From a checkpoint of a small transformer trained on Wikipedia: MLP 704 SwiGLU, embeddings untied during training.
Each number is 200 + 30 x the weight over the matrix's rms, rounded and kept within 0 to 999. Layers, rows and columns count from 0.

# layer 4 MLP down (transposed), 704x256, rms 0.0886, rows 116-134, columns 128-255
193,198,130,216,195,193,122,183,159,188,190,220,164,193,190,216,195,182,171,217,224,124,250,269,219,155,170,198,212,198,220,178,228,138,262,194,213,187,246,185,165,204,209,262,190,171,185,168,205,206,202,259,200,263,226,195,188,186,166,175,165,227,185,214,215,202,231,203,215,157,190,196,183,214,199,212,177,170,216,150,146,201,198,159,247,219,174,230,181,196,147,189,213,182,187,243,242,206,197,192,151,191,192,248,187,182,168,215,169,207,226,194,260,174,178,216,188,191,240,188,220,186,216,222,201,151,200,221
243,162,179,249,205,231,150,181,283,298,229,182,184,166,168,225,166,196,250,213,205,196,162,212,223,209,209,217,175,203,243,200,188,196,185,227,202,177,214,216,242,255,262,176,199,238,193,222,220,192,239,183,219,233,169,256,214,223,169,205,173,206,186,201,223,253,233,218,241,216,181,168,199,194,175,217,229,236,178,224,197,229,132,249,194,224,208,198,224,188,216,200,165,190,179,196,212,252,210,249,169,155,246,173,206,208,226,219,197,222,182,240,166,251,214,175,100,229,176,229,129,206,178,192,203,183,176,209
186,163,223,227,199,222,237,141,178,170,221,221,208,221,158,229,199,226,223,218,198,198,152,220,186,178,228,183,214,167,216,219,207,200,262,210,219,156,241,201,249,210,174,206,154,267,237,143,197,217,218,231,185,204,190,175,179,205,200,191,170,223,185,238,190,222,207,221,191,240,225,199,173,240,210,180,220,159,201,199,216,235,174,186,229,180,192,224,194,195,91,181,220,164,259,213,194,166,245,161,168,271,184,221,197,163,157,217,250,230,154,160,201,234,225,210,133,199,154,191,223,179,217,208,181,169,233,241
182,226,181,214,200,204,141,214,218,190,211,193,209,202,183,137,233,203,197,231,199,194,202,180,153,181,168,226,230,228,228,254,167,177,208,211,200,229,191,207,238,237,189,187,223,146,224,188,163,204,191,146,192,210,214,191,207,233,187,224,185,203,201,211,188,222,163,188,229,255,227,138,170,206,242,210,266,181,207,192,165,238,206,218,198,201,164,223,228,207,226,155,217,123,193,181,172,209,214,234,278,200,215,208,152,254,142,201,225,205,244,221,201,217,156,191,212,199,206,216,231,218,196,211,204,204,163,216
175,229,212,208,182,179,220,237,186,172,187,233,191,179,194,202,197,176,201,168,241,181,196,245,197,180,208,176,200,242,161,233,181,179,188,235,187,233,148,162,190,192,156,241,212,202,260,218,198,263,142,166,214,152,157,188,169,208,201,203,196,217,167,186,159,158,191,214,253,181,224,197,236,271,151,148,143,219,167,231,174,185,254,229,256,184,212,184,228,222,189,210,266,231,176,215,223,204,234,200,244,168,209,194,228,209,222,196,227,148,236,203,205,152,166,196,146,225,152,192,188,235,175,175,139,238,203,184
160,179,233,177,206,195,188,225,151,167,195,204,156,181,183,185,190,209,218,220,142,228,198,193,235,232,224,199,196,213,198,240,221,248,273,226,240,231,210,165,230,203,178,232,199,248,191,176,214,144,207,195,195,224,201,170,184,207,218,153,196,216,178,208,254,207,214,151,137,184,245,202,209,185,225,182,206,175,236,142,191,208,174,238,230,215,170,214,169,202,197,188,203,212,166,204,165,170,185,212,216,215,170,215,234,250,284,247,195,214,172,191,221,176,221,203,177,200,214,130,243,133,154,200,213,167,186,197
235,185,210,209,194,149,133,185,192,183,242,219,142,170,157,210,191,203,220,193,209,199,190,184,180,199,190,215,175,184,183,180,166,227,211,185,217,208,220,197,216,138,188,175,204,144,185,180,206,193,242,187,160,235,201,222,206,182,159,213,204,230,211,193,174,200,218,161,226,167,160,202,179,209,166,216,162,196,194,183,193,166,227,204,170,183,203,244,159,190,237,185,199,242,209,199,208,160,228,185,158,169,216,278,175,229,227,162,207,156,186,230,156,194,222,194,168,188,242,199,194,174,189,200,196,150,190,199
199,259,241,193,217,197,190,181,187,230,218,216,190,152,220,178,234,237,143,238,190,141,220,196,168,199,202,225,187,233,219,178,182,291,197,187,232,246,173,211,280,226,220,207,234,258,247,153,194,216,215,182,275,210,214,199,187,248,137,187,192,181,178,175,185,221,223,250,241,192,188,197,157,195,230,183,142,161,141,165,202,165,223,175,137,195,211,206,211,214,175,227,204,176,198,219,193,167,225,177,186,164,213,186,213,142,168,211,278,196,231,205,211,259,124,166,158,177,243,139,191,205,198,181,187,177,195,216
202,160,209,223,221,200,178,201,200,154,217,227,196,194,174,190,162,198,186,197,205,225,177,217,250,219,207,238,239,246,185,241,170,228,164,176,170,150,144,207,240,211,212,154,218,195,198,186,173,190,215,204,188,233,122,106,195,197,200,235,178,190,225,243,200,174,185,187,185,183,240,225,214,206,180,177,174,120,229,200,181,226,226,188,247,183,195,196,203,220,227,229,226,171,201,250,234,185,250,177,183,216,238,191,193,166,174,149,182,222,185,216,238,222,183,222,206,156,218,192,187,179,228,170,254,245,257,210
216,218,173,169,240,188,206,181,168,167,265,208,233,255,224,236,165,166,181,154,193,215,194,205,189,175,171,194,190,192,194,129,212,211,191,185,195,227,194,231,200,177,250,200,177,183,206,219,156,227,217,193,234,203,251,247,168,138,180,165,168,267,185,240,185,214,166,267,209,137,140,179,198,196,219,183,229,218,135,181,174,172,191,219,241,194,250,199,202,228,168,202,169,271,229,190,169,213,206,214,166,198,197,174,254,202,211,151,250,221,240,205,232,197,198,203,233,227,190,190,220,191,197,136,233,202,174,195
164,197,275,222,198,167,231,222,220,84,171,169,197,144,213,154,181,226,182,242,205,174,180,233,205,214,197,265,232,179,197,231,185,199,172,233,191,219,221,217,212,161,203,165,198,204,204,174,186,207,179,245,200,129,187,167,170,186,204,201,214,211,222,160,237,162,206,195,261,207,198,225,136,163,176,205,185,178,179,165,152,237,198,125,192,161,199,204,208,216,210,215,184,139,177,207,159,194,196,181,225,166,204,226,209,197,185,228,227,184,215,216,169,181,192,169,186,204,243,244,182,178,226,194,170,170,216,180
181,189,145,194,175,168,179,232,203,128,203,226,196,170,188,187,205,218,189,198,189,240,185,248,182,277,221,182,145,250,195,223,219,181,190,197,189,189,153,228,191,227,181,206,197,209,207,207,211,275,198,170,182,126,188,190,191,215,188,171,188,204,176,233,190,257,225,182,213,198,167,227,186,144,247,192,194,218,227,220,210,199,228,253,244,166,183,189,201,204,212,198,195,183,237,173,228,209,253,225,232,215,182,257,210,186,195,212,185,162,212,197,161,222,211,265,216,227,188,134,144,244,268,222,267,243,204,178
224,179,281,184,184,219,275,205,251,183,211,190,246,176,209,156,196,210,155,202,212,251,131,229,227,159,210,222,209,203,208,240,182,258,252,173,183,221,184,174,223,202,226,240,248,216,253,184,211,208,211,161,165,234,164,194,225,231,226,259,191,203,147,202,209,167,198,207,240,189,201,165,226,213,242,192,209,191,170,187,192,211,167,207,151,163,204,191,255,165,171,208,200,191,176,128,210,193,163,167,196,223,248,178,196,274,249,210,221,165,162,176,198,192,207,200,249,170,227,246,218,209,172,211,158,204,140,178
183,206,210,195,166,224,239,197,272,187,222,140,183,207,227,236,230,220,173,210,153,167,206,202,220,200,260,231,155,175,214,215,226,199,199,205,195,203,210,207,177,208,241,179,172,226,119,136,232,198,186,233,217,223,226,197,189,193,181,207,148,207,219,125,158,193,180,203,212,149,188,193,186,207,232,205,258,188,227,214,192,136,196,208,189,224,193,141,133,194,197,215,184,223,191,230,224,164,268,195,210,197,231,223,272,164,264,238,184,203,161,223,206,238,167,172,96,231,212,226,249,224,186,208,139,186,228,139
158,151,173,169,207,207,186,237,205,234,263,204,194,247,179,215,208,146,190,217,180,207,162,202,220,224,238,214,188,247,222,246,189,189,166,182,187,219,205,225,196,208,161,219,216,191,186,203,188,203,207,220,177,210,280,212,214,174,227,178,189,182,185,246,250,233,244,158,204,247,231,259,228,196,183,195,183,267,177,257,207,196,166,205,241,264,190,202,217,188,245,182,207,169,165,230,198,198,211,149,278,172,181,200,153,163,206,199,174,193,243,217,167,245,211,179,200,201,247,217,209,133,240,227,191,241,264,179
219,186,221,268,177,180,264,194,220,205,202,167,171,192,212,163,170,212,226,248,229,214,172,196,236,193,208,231,215,187,200,185,225,228,256,236,159,234,186,211,212,162,176,216,246,257,181,193,196,197,235,222,189,187,197,168,144,222,218,206,220,166,174,205,244,190,161,235,223,205,183,198,159,295,186,238,142,224,236,186,155,200,147,150,263,249,262,189,198,176,173,192,237,242,143,206,185,185,232,232,163,185,196,178,226,139,249,236,205,157,183,199,211,196,225,246,164,199,293,201,231,197,180,179,174,192,250,174
240,182,177,191,196,183,211,234,172,203,247,231,209,191,228,211,221,195,237,160,162,199,213,157,127,207,147,244,216,199,187,177,226,153,172,260,228,193,215,232,203,206,199,204,201,211,216,197,204,171,208,217,200,212,230,177,152,245,215,164,208,228,186,143,181,198,194,183,198,252,171,181,234,172,225,227,209,180,214,212,219,201,176,215,232,180,207,284,161,178,135,217,219,200,174,165,145,191,224,203,152,193,156,235,183,212,162,245,177,219,204,158,160,192,129,212,163,182,217,173,216,129,224,199,174,161,192,219
191,195,204,211,209,230,137,239,288,179,218,196,164,141,192,228,243,180,260,229,254,235,223,221,216,214,193,259,238,207,190,155,196,165,251,210,244,219,171,213,214,201,199,196,187,267,210,216,148,213,172,187,215,218,216,231,212,191,140,187,178,171,231,214,256,193,234,216,236,231,176,210,228,250,213,208,188,171,133,228,194,234,207,215,198,216,215,164,227,250,231,190,168,189,217,227,240,178,255,178,221,216,189,184,188,179,224,184,164,183,181,199,140,236,235,246,195,222,156,202,181,224,199,209,205,229,209,189
195,204,190,220,204,218,192,207,205,196,212,214,193,196,198,190,231,175,197,219,213,180,167,185,234,214,194,220,169,213,207,210,195,197,195,210,196,212,219,159,187,231,185,190,206,218,186,208,142,188,199,210,247,187,203,198,187,203,207,185,132,256,159,198,196,199,164,220,181,180,211,182,217,210,207,206,167,148,317,165,229,227,167,220,186,170,170,152,182,188,209,181,177,180,225,185,173,162,195,206,189,176,230,162,184,212,220,198,202,204,180,213,181,187,220,180,229,249,206,180,225,288,223,223,193,206,237,167
# layer 4 MLP gate, 704x256, rms 0.0991, rows 117-134, columns 128-255
176,146,212,225,167,219,188,238,174,215,225,201,185,192,218,224,250,196,218,216,229,155,129,255,145,192,188,225,182,221,168,278,195,167,226,199,223,224,187,187,263,219,230,220,191,269,169,178,180,243,241,205,159,177,225,177,212,180,144,260,262,216,166,209,130,196,208,219,219,218,154,206,142,155,265,188,183,195,253,195,262,194,183,207,189,203,201,215,172,209,139,222,160,245,222,180,204,203,230,156,190,178,252,180,191,194,183,206,156,151,211,156,180,196,202,249,212,173,147,198,205,201,155,196,157,251,258,181
174,209,177,172,235,187,120,166,128,195,186,192,202,242,263,169,158,203,191,152,185,163,207,159,127,170,187,222,164,206,171,209,220,184,194,172,196,223,186,248,210,139,153,185,179,188,240,205,214,183,235,238,229,188,177,174,177,153,172,285,185,217,188,201,238,192,277,187,200,185,206,257,226,189,233,243,132,241,254,182,192,197,220,232,213,166,206,212,220,171,221,209,191,177,146,203,240,191,203,221,222,138,224,232,232,223,200,175,195,174,169,210,192,165,180,177,232,162,210,155,199,223,191,216,202,239,217,183
190,178,190,191,213,209,160,185,186,161,208,218,188,207,193,216,176,231,220,151,190,218,170,200,214,205,217,188,240,221,180,184,205,157,167,170,154,189,225,267,250,275,224,217,199,180,203,211,164,216,218,196,174,190,230,170,215,240,233,192,192,187,251,209,182,246,237,179,193,206,158,208,238,218,195,211,153,257,164,182,178,226,170,194,175,219,206,153,281,224,111,199,173,218,159,205,224,217,160,164,149,213,195,242,180,145,201,193,195,186,177,211,255,162,208,223,197,205,154,179,212,182,159,228,228,220,182,221
212,244,162,261,179,206,182,178,166,218,228,167,271,176,214,191,202,231,187,165,224,242,242,223,176,210,172,187,228,228,200,172,180,167,205,188,174,219,238,228,182,206,172,224,185,193,164,220,238,254,175,226,212,166,238,156,241,172,177,214,204,224,204,165,179,150,262,196,151,207,226,273,207,255,222,228,166,170,196,214,211,216,182,179,194,163,219,188,199,174,175,189,256,177,187,185,178,152,191,216,240,203,194,181,232,231,201,163,249,197,196,223,212,155,191,208,184,211,122,196,244,232,170,207,198,112,180,204
179,210,204,148,203,230,238,182,187,189,209,162,222,199,201,226,165,164,250,278,227,176,206,207,187,232,113,236,236,238,190,179,178,199,201,173,168,191,206,182,169,188,226,178,215,240,212,224,160,183,210,236,202,219,281,182,215,171,179,235,208,204,215,188,199,193,179,216,244,177,233,193,229,236,185,221,229,221,150,220,200,184,218,194,213,196,172,204,192,197,184,212,218,192,179,218,175,221,220,175,185,221,181,186,207,242,146,146,194,169,215,231,186,216,179,190,214,174,190,229,100,191,164,266,199,199,237,203
234,287,241,187,185,183,178,249,213,205,170,148,204,182,194,226,173,219,214,173,204,174,227,250,186,202,188,206,195,173,187,187,160,189,253,120,129,222,157,230,180,182,273,178,227,202,236,156,211,185,230,168,207,229,216,189,152,183,162,202,181,183,229,236,171,183,218,224,148,133,180,207,227,201,206,170,176,190,221,172,181,217,204,205,196,198,192,238,237,215,214,216,211,226,176,148,263,205,198,217,186,190,221,217,183,200,216,224,204,202,201,237,209,220,231,163,206,213,179,185,194,220,173,244,184,225,205,219
188,218,164,146,231,204,181,204,186,212,189,216,223,174,202,174,212,213,225,222,202,243,180,123,194,182,196,208,223,180,207,247,210,180,184,220,230,247,173,190,183,275,232,172,204,129,213,232,210,225,225,245,197,202,154,186,165,231,157,218,188,224,121,208,170,209,205,179,180,187,163,220,200,181,152,186,203,240,229,156,244,212,200,249,255,213,223,208,182,178,190,135,201,170,173,169,175,224,181,210,267,271,158,207,225,234,147,164,147,189,213,226,191,255,214,203,217,198,197,200,186,142,239,202,197,253,209,206
237,182,166,181,181,208,222,155,227,202,200,255,190,159,257,175,201,172,165,160,226,217,242,215,173,179,201,198,221,186,180,199,240,187,219,212,181,229,232,178,194,193,219,224,218,207,215,224,224,154,174,193,181,157,269,220,184,213,229,182,184,150,151,194,239,202,246,189,210,213,178,178,232,223,187,234,144,173,181,164,180,201,176,174,204,239,204,224,188,256,177,222,140,176,194,213,170,205,189,179,197,150,195,170,211,222,188,211,232,201,179,195,204,184,211,197,203,211,181,148,187,218,172,209,204,209,173,190
208,203,152,170,188,222,182,149,197,204,226,199,175,222,137,223,253,216,211,192,167,169,219,217,137,221,200,183,184,224,160,260,206,195,199,138,193,148,194,202,192,188,188,165,241,204,189,150,241,243,197,187,214,176,179,180,175,196,180,184,233,207,200,197,198,239,231,203,235,167,203,224,216,203,150,256,222,228,236,190,189,191,195,209,235,103,199,185,178,174,231,237,182,184,174,151,136,226,235,176,216,219,196,205,211,190,174,125,159,175,192,199,160,196,190,231,178,198,187,109,164,228,201,245,186,200,243,167
220,198,172,236,186,190,206,209,211,106,193,235,195,228,221,213,251,211,205,243,179,190,208,255,217,255,210,255,214,187,211,221,242,184,189,182,131,170,239,255,246,202,233,156,170,199,165,191,158,210,158,199,175,168,222,198,256,185,212,213,196,170,198,177,164,165,153,198,182,215,167,267,196,208,255,232,178,196,196,192,234,251,231,206,239,223,200,195,192,255,209,208,229,138,222,207,153,229,185,190,204,188,232,224,220,181,187,224,180,203,172,225,237,181,191,243,193,216,191,175,187,200,215,232,188,154,227,175
229,215,204,221,153,217,226,183,229,179,206,226,149,178,219,220,181,202,182,216,175,155,201,178,200,134,184,168,194,200,197,188,250,142,211,201,190,229,202,162,184,149,155,175,186,205,163,197,214,156,206,199,174,209,157,183,141,226,198,208,188,184,179,155,197,185,163,214,182,167,247,200,222,199,215,218,227,231,210,176,196,150,117,145,181,194,195,205,253,199,130,179,190,157,197,164,183,232,261,217,207,165,249,184,193,217,203,224,213,238,172,165,260,219,193,181,224,214,198,266,270,179,216,170,207,144,197,150
216,158,150,219,185,246,194,223,208,188,218,233,247,214,190,177,148,162,202,190,219,256,164,235,193,160,122,243,158,268,217,237,202,226,197,157,201,212,189,205,230,237,206,229,196,182,262,118,173,213,211,221,163,273,139,197,131,232,175,214,214,235,153,199,151,193,164,237,147,228,196,189,175,196,265,167,90,227,183,156,210,156,148,216,204,202,209,209,194,113,141,206,244,207,137,125,214,189,242,220,165,215,216,167,240,231,181,242,169,238,189,268,206,255,230,266,261,170,151,247,226,206,240,206,204,193,237,119
202,201,207,234,141,190,192,208,193,209,150,201,183,197,212,211,187,175,208,221,255,192,193,222,204,178,214,180,207,182,203,177,261,200,192,161,244,175,212,178,192,180,217,227,196,212,200,172,202,186,220,226,205,232,206,182,221,116,196,198,162,194,220,196,202,202,187,223,259,211,184,198,186,169,202,244,200,173,187,235,244,192,205,232,250,151,199,214,146,189,229,157,171,176,206,182,198,198,181,206,194,199,250,232,232,185,126,229,191,215,186,223,150,184,194,193,160,285,203,199,183,286,183,250,167,190,219,160
208,223,182,223,164,138,219,138,154,213,140,192,211,195,218,209,226,199,246,191,235,186,226,215,166,213,198,192,211,238,195,194,153,207,213,196,207,214,169,170,195,204,250,191,213,237,235,191,258,157,236,195,214,189,193,189,191,197,149,198,212,176,205,192,191,195,167,201,205,194,135,180,204,211,233,220,212,107,203,242,198,235,212,209,214,184,170,195,195,221,160,230,160,188,227,194,178,169,212,217,200,207,197,207,257,187,117,223,221,242,198,188,249,235,235,219,188,194,188,166,224,248,221,183,155,154,221,167
200,178,201,235,221,216,285,170,211,207,174,195,249,199,242,172,216,183,194,180,222,236,199,189,166,149,182,183,218,249,160,169,189,178,160,202,154,188,196,214,241,145,207,134,163,256,179,254,187,218,211,185,208,234,158,194,168,187,252,173,249,202,199,199,225,227,207,193,245,203,174,189,224,240,170,231,171,200,199,187,170,225,182,231,226,181,196,162,200,186,161,203,202,215,142,165,164,228,263,162,205,188,178,178,243,183,189,230,244,176,160,195,219,153,152,240,176,191,205,196,261,212,199,208,174,101,249,203
210,135,203,187,233,227,202,197,189,181,232,192,230,178,234,214,270,225,207,212,232,211,197,189,194,211,240,230,246,186,198,259,203,236,235,219,230,172,225,194,206,145,208,183,193,178,229,237,240,178,189,214,241,193,212,187,164,192,232,280,219,178,165,187,259,143,179,160,210,155,155,126,247,223,183,282,206,206,181,206,246,241,223,213,212,225,189,175,191,272,193,206,220,173,170,240,227,227,191,237,197,189,191,216,213,245,204,224,216,219,248,205,134,237,205,215,172,220,166,212,189,249,193,211,186,160,247,206
180,213,237,220,165,206,198,140,207,186,237,181,193,239,238,171,165,217,157,230,183,176,120,233,137,187,194,244,137,233,182,225,188,179,260,188,161,139,229,231,218,265,187,199,248,175,214,185,169,206,208,252,124,176,194,178,197,208,203,180,212,146,178,176,168,229,201,197,213,188,201,227,245,220,183,198,202,186,281,231,291,183,194,197,261,226,139,230,238,200,208,239,180,172,147,211,172,244,172,182,270,197,207,201,224,249,216,246,237,159,234,193,249,191,178,200,178,202,175,158,222,179,234,233,220,219,172,173
192,253,197,201,176,210,175,146,154,201,198,195,235,205,155,209,225,192,284,204,194,246,221,190,152,216,179,199,229,235,213,200,184,234,176,207,221,166,182,198,194,213,190,189,187,188,195,183,254,186,194,180,175,216,198,177,250,134,219,233,238,186,197,234,221,196,260,254,227,181,162,215,227,199,160,213,247,205,159,242,186,203,202,159,176,183,180,188,237,144,226,191,141,172,214,204,285,166,207,210,184,225,189,206,196,193,206,215,182,236,212,211,217,199,203,215,176,186,208,274,163,186,215,175,218,153,215,171
# layer 4 MLP up, 704x256, rms 0.0976, rows 117-134, columns 128-255
221,195,150,159,227,218,207,162,198,203,191,226,149,210,224,198,174,227,211,198,218,148,221,142,204,200,245,157,222,211,205,200,228,162,227,175,166,216,209,164,148,188,231,190,192,216,191,215,214,188,237,254,225,180,207,256,181,240,143,235,189,212,89,156,150,207,184,241,194,199,149,189,248,204,218,212,191,210,197,174,224,213,206,166,175,213,187,146,176,213,219,233,139,239,229,190,219,160,268,216,251,199,249,247,219,201,233,171,127,212,180,236,157,215,197,225,255,233,131,204,156,219,169,207,234,195,186,137
185,171,191,209,169,181,227,198,194,202,189,250,206,222,149,233,252,210,156,200,228,248,165,198,177,207,241,141,197,176,157,276,180,184,251,230,187,217,256,197,164,208,205,161,190,197,144,216,137,215,170,208,169,180,190,226,181,203,298,208,163,178,220,170,203,223,251,183,154,187,230,188,216,210,203,238,227,193,165,179,190,207,184,159,245,199,207,171,209,235,145,172,183,185,198,225,242,212,170,188,163,214,150,184,163,164,199,235,214,278,203,170,219,158,225,219,150,197,189,145,272,171,222,151,206,143,176,166
188,243,161,230,174,245,190,226,206,203,183,218,226,123,214,196,260,215,184,214,183,207,230,150,179,185,136,195,247,201,220,206,184,211,277,193,226,203,165,183,221,203,185,198,220,143,235,164,241,229,197,162,193,184,173,217,218,155,197,219,203,215,202,200,206,201,211,192,189,240,193,220,165,230,263,185,186,161,228,178,200,186,217,243,229,189,192,237,168,189,247,174,219,158,212,204,149,210,236,250,232,238,214,189,219,254,166,194,161,227,250,236,229,161,228,117,180,176,239,167,204,180,214,183,187,210,171,205
225,198,215,220,226,149,168,164,245,183,191,167,222,205,204,151,218,182,207,210,105,206,193,211,222,241,187,214,185,200,208,220,158,236,183,197,239,141,148,202,224,194,213,180,165,167,193,182,198,158,218,145,190,176,156,172,225,188,238,190,140,233,195,215,251,233,201,236,173,219,220,232,206,162,217,170,226,157,191,211,165,205,250,181,208,206,194,175,190,145,196,265,178,226,221,209,162,261,162,207,189,217,211,228,250,167,209,205,183,190,130,190,111,217,193,187,178,185,217,223,203,185,210,174,238,167,184,195
218,158,214,230,175,204,197,178,220,202,222,210,172,114,230,197,141,156,201,206,198,185,160,208,231,183,230,240,218,199,215,173,209,198,190,222,246,238,162,194,223,209,197,247,199,180,226,229,257,182,136,158,171,217,203,174,186,228,177,207,200,158,247,155,229,220,201,216,236,277,209,212,196,211,182,245,155,199,201,243,222,226,215,159,174,247,239,207,193,242,190,227,175,249,168,147,244,189,254,215,130,222,229,166,183,145,194,235,218,233,231,216,262,204,202,214,236,243,206,196,201,220,183,163,191,181,230,224
232,209,249,246,196,151,170,206,194,178,188,242,240,105,136,185,193,209,173,178,191,172,211,243,174,220,183,250,172,206,171,189,211,187,242,200,179,202,158,200,186,175,226,201,195,219,255,155,192,145,175,185,209,222,219,216,179,240,191,187,183,185,237,245,158,212,215,227,157,170,141,160,204,208,170,184,229,190,199,170,175,211,241,244,232,207,149,195,228,181,207,227,233,273,246,170,217,202,173,205,167,169,222,238,166,181,196,182,231,239,208,270,177,200,221,199,208,248,187,185,228,196,167,223,194,203,136,183
198,183,230,238,209,195,187,104,190,226,203,166,192,213,155,243,216,207,187,151,266,167,216,196,164,213,244,199,181,221,197,172,219,242,177,165,155,212,163,232,233,207,196,170,173,271,206,221,194,217,157,196,245,193,147,150,189,209,187,234,211,189,213,140,231,200,212,156,214,199,176,206,227,219,196,224,149,159,185,208,164,206,163,140,156,180,190,173,268,256,197,264,182,201,202,202,162,180,175,160,176,191,256,164,223,191,177,181,202,187,165,184,202,184,154,226,173,167,163,222,183,210,212,202,163,213,171,259
211,184,195,226,179,205,210,177,174,184,225,201,207,213,190,253,231,250,198,191,214,185,206,231,186,218,199,204,171,192,297,193,195,168,178,213,179,250,179,198,198,195,203,224,171,194,201,167,217,198,165,215,225,137,202,233,189,178,211,160,190,201,167,187,204,191,230,174,233,231,219,185,191,226,263,215,226,203,198,201,182,216,252,222,154,236,240,155,192,228,243,195,201,185,224,184,159,169,221,214,195,192,171,183,183,200,187,233,208,190,190,162,144,186,210,145,221,223,221,200,196,183,213,237,148,166,219,222
185,225,285,194,221,196,222,252,188,200,230,173,194,209,199,200,196,227,228,192,179,236,216,266,234,203,203,217,223,212,222,161,192,203,233,209,256,220,232,194,233,253,195,225,219,197,224,201,161,216,191,182,179,185,152,216,193,161,173,195,188,215,206,246,179,173,154,216,163,123,205,123,187,161,199,205,200,190,159,222,219,219,225,188,146,209,238,163,205,248,198,203,183,254,173,131,170,227,232,188,164,243,235,218,207,227,206,184,215,193,151,222,241,215,237,154,206,233,244,223,222,170,243,172,219,251,197,222
205,208,186,229,169,232,174,172,202,262,195,180,205,214,210,214,269,191,219,231,216,199,216,230,216,197,178,194,221,213,224,204,187,210,234,210,210,198,234,198,221,212,193,223,265,234,234,222,196,229,215,221,220,231,253,182,182,192,215,184,179,205,212,182,151,200,154,190,169,168,178,163,287,265,203,201,182,214,184,195,222,261,206,185,213,181,162,189,154,180,198,189,205,148,206,154,186,202,226,161,258,265,180,224,162,189,160,205,183,226,179,185,194,181,235,211,175,185,206,235,180,214,202,206,196,187,201,215
228,195,174,175,236,242,177,286,224,236,174,194,243,196,174,203,160,228,221,221,167,225,146,244,203,183,221,180,231,241,182,199,167,201,155,222,248,159,155,184,209,153,259,175,197,200,228,139,227,167,197,185,247,166,184,212,236,234,205,173,257,209,214,211,250,228,201,185,232,188,208,210,202,147,186,229,194,193,119,188,219,261,219,173,194,174,230,196,182,152,226,208,180,198,212,245,142,194,172,180,226,196,181,172,242,150,198,199,172,203,172,193,169,197,171,241,217,147,226,199,174,157,204,188,246,190,181,210
225,200,211,230,188,214,238,213,219,202,245,223,204,219,209,194,233,249,197,196,229,304,207,203,238,174,173,185,223,231,199,177,216,244,210,93,153,208,200,157,219,203,181,170,225,259,255,140,159,191,186,215,225,243,180,244,188,177,184,227,178,195,225,246,247,234,178,262,193,178,147,174,195,201,228,195,175,225,120,185,197,179,164,117,167,179,249,212,239,216,211,237,249,208,160,181,233,222,200,242,161,216,228,191,245,181,292,190,205,179,190,199,154,207,233,213,284,170,210,193,220,192,194,209,156,170,231,133
175,182,200,213,218,207,216,182,176,149,149,221,254,206,203,176,206,203,206,193,205,179,236,164,176,191,181,187,136,195,200,196,212,170,195,197,194,218,156,165,211,192,206,206,181,235,167,193,233,205,199,209,200,190,233,235,196,165,183,184,214,224,211,210,170,207,170,242,227,241,252,182,213,208,239,230,236,237,184,211,206,197,184,271,181,186,180,165,193,126,216,204,218,161,194,230,206,169,200,131,202,178,176,194,189,237,155,198,181,215,180,232,258,151,218,212,192,222,216,216,220,224,189,261,223,159,181,205
178,229,208,167,210,209,204,144,194,206,175,183,236,246,235,174,173,170,209,239,211,220,157,245,228,189,222,173,211,200,203,212,205,209,246,215,159,189,197,180,184,153,202,193,244,173,198,211,198,218,234,204,187,202,180,208,231,200,197,244,165,190,203,204,208,206,125,183,232,210,214,142,245,191,222,179,237,216,223,225,205,153,274,174,162,246,172,192,165,259,209,200,193,215,105,220,161,201,230,189,128,212,190,196,204,170,171,169,168,230,245,231,243,262,242,187,191,199,193,237,188,211,201,193,208,220,164,147
234,177,168,196,149,234,214,177,158,156,199,243,222,213,183,222,239,179,182,207,178,230,198,195,138,222,188,197,266,196,257,237,209,198,176,166,187,183,276,230,232,263,218,196,213,182,217,169,212,174,188,179,220,181,187,222,186,238,224,272,240,205,159,203,192,213,243,227,213,192,265,139,195,171,190,134,224,238,193,129,191,155,189,189,197,168,162,184,144,123,181,220,183,178,165,183,200,194,201,250,207,156,183,255,167,219,188,195,182,214,166,189,213,270,202,151,274,192,265,212,237,220,238,206,220,198,215,220
210,213,242,241,230,207,157,178,216,191,203,159,146,195,196,242,187,205,189,127,227,170,193,217,260,207,244,139,175,199,213,176,208,187,198,163,218,229,172,186,165,181,192,228,167,209,171,199,233,210,152,210,180,261,183,238,223,204,218,195,217,165,204,229,165,181,205,160,172,212,221,210,213,240,191,210,139,167,195,224,188,181,225,205,203,170,218,122,188,177,167,186,228,192,200,195,262,184,268,260,219,173,248,220,259,187,197,200,185,213,231,182,218,227,237,214,265,157,234,220,215,203,207,231,228,180,207,168
156,212,187,187,248,217,202,209,218,221,250,134,176,223,205,173,244,215,225,157,184,181,185,180,200,217,171,199,190,182,200,212,146,195,241,203,212,184,229,186,224,226,205,161,245,178,226,161,165,207,247,198,220,188,203,171,205,188,210,246,153,197,206,215,170,192,204,265,199,172,196,172,215,148,172,166,194,232,170,195,215,207,217,189,203,177,134,242,207,248,174,160,247,186,185,182,222,207,189,207,218,197,202,172,191,228,183,246,207,221,201,212,207,150,139,212,179,191,212,182,184,212,172,252,234,242,241,170
189,200,230,222,218,151,275,205,228,249,215,185,164,213,185,197,195,232,148,198,205,196,197,226,270,202,224,240,215,163,158,195,249,202,204,214,218,190,170,194,210,211,204,222,199,204,155,158,168,192,124,228,203,164,213,209,202,202,274,194,176,139,203,172,203,183,186,211,144,196,203,104,213,210,206,198,226,179,217,192,212,214,232,199,223,203,177,190,154,215,252,168,199,205,192,219,149,220,182,192,183,177,192,207,194,201,226,234,164,146,174,202,178,221,169,217,206,230,183,192,187,227,208,195,189,205,197,261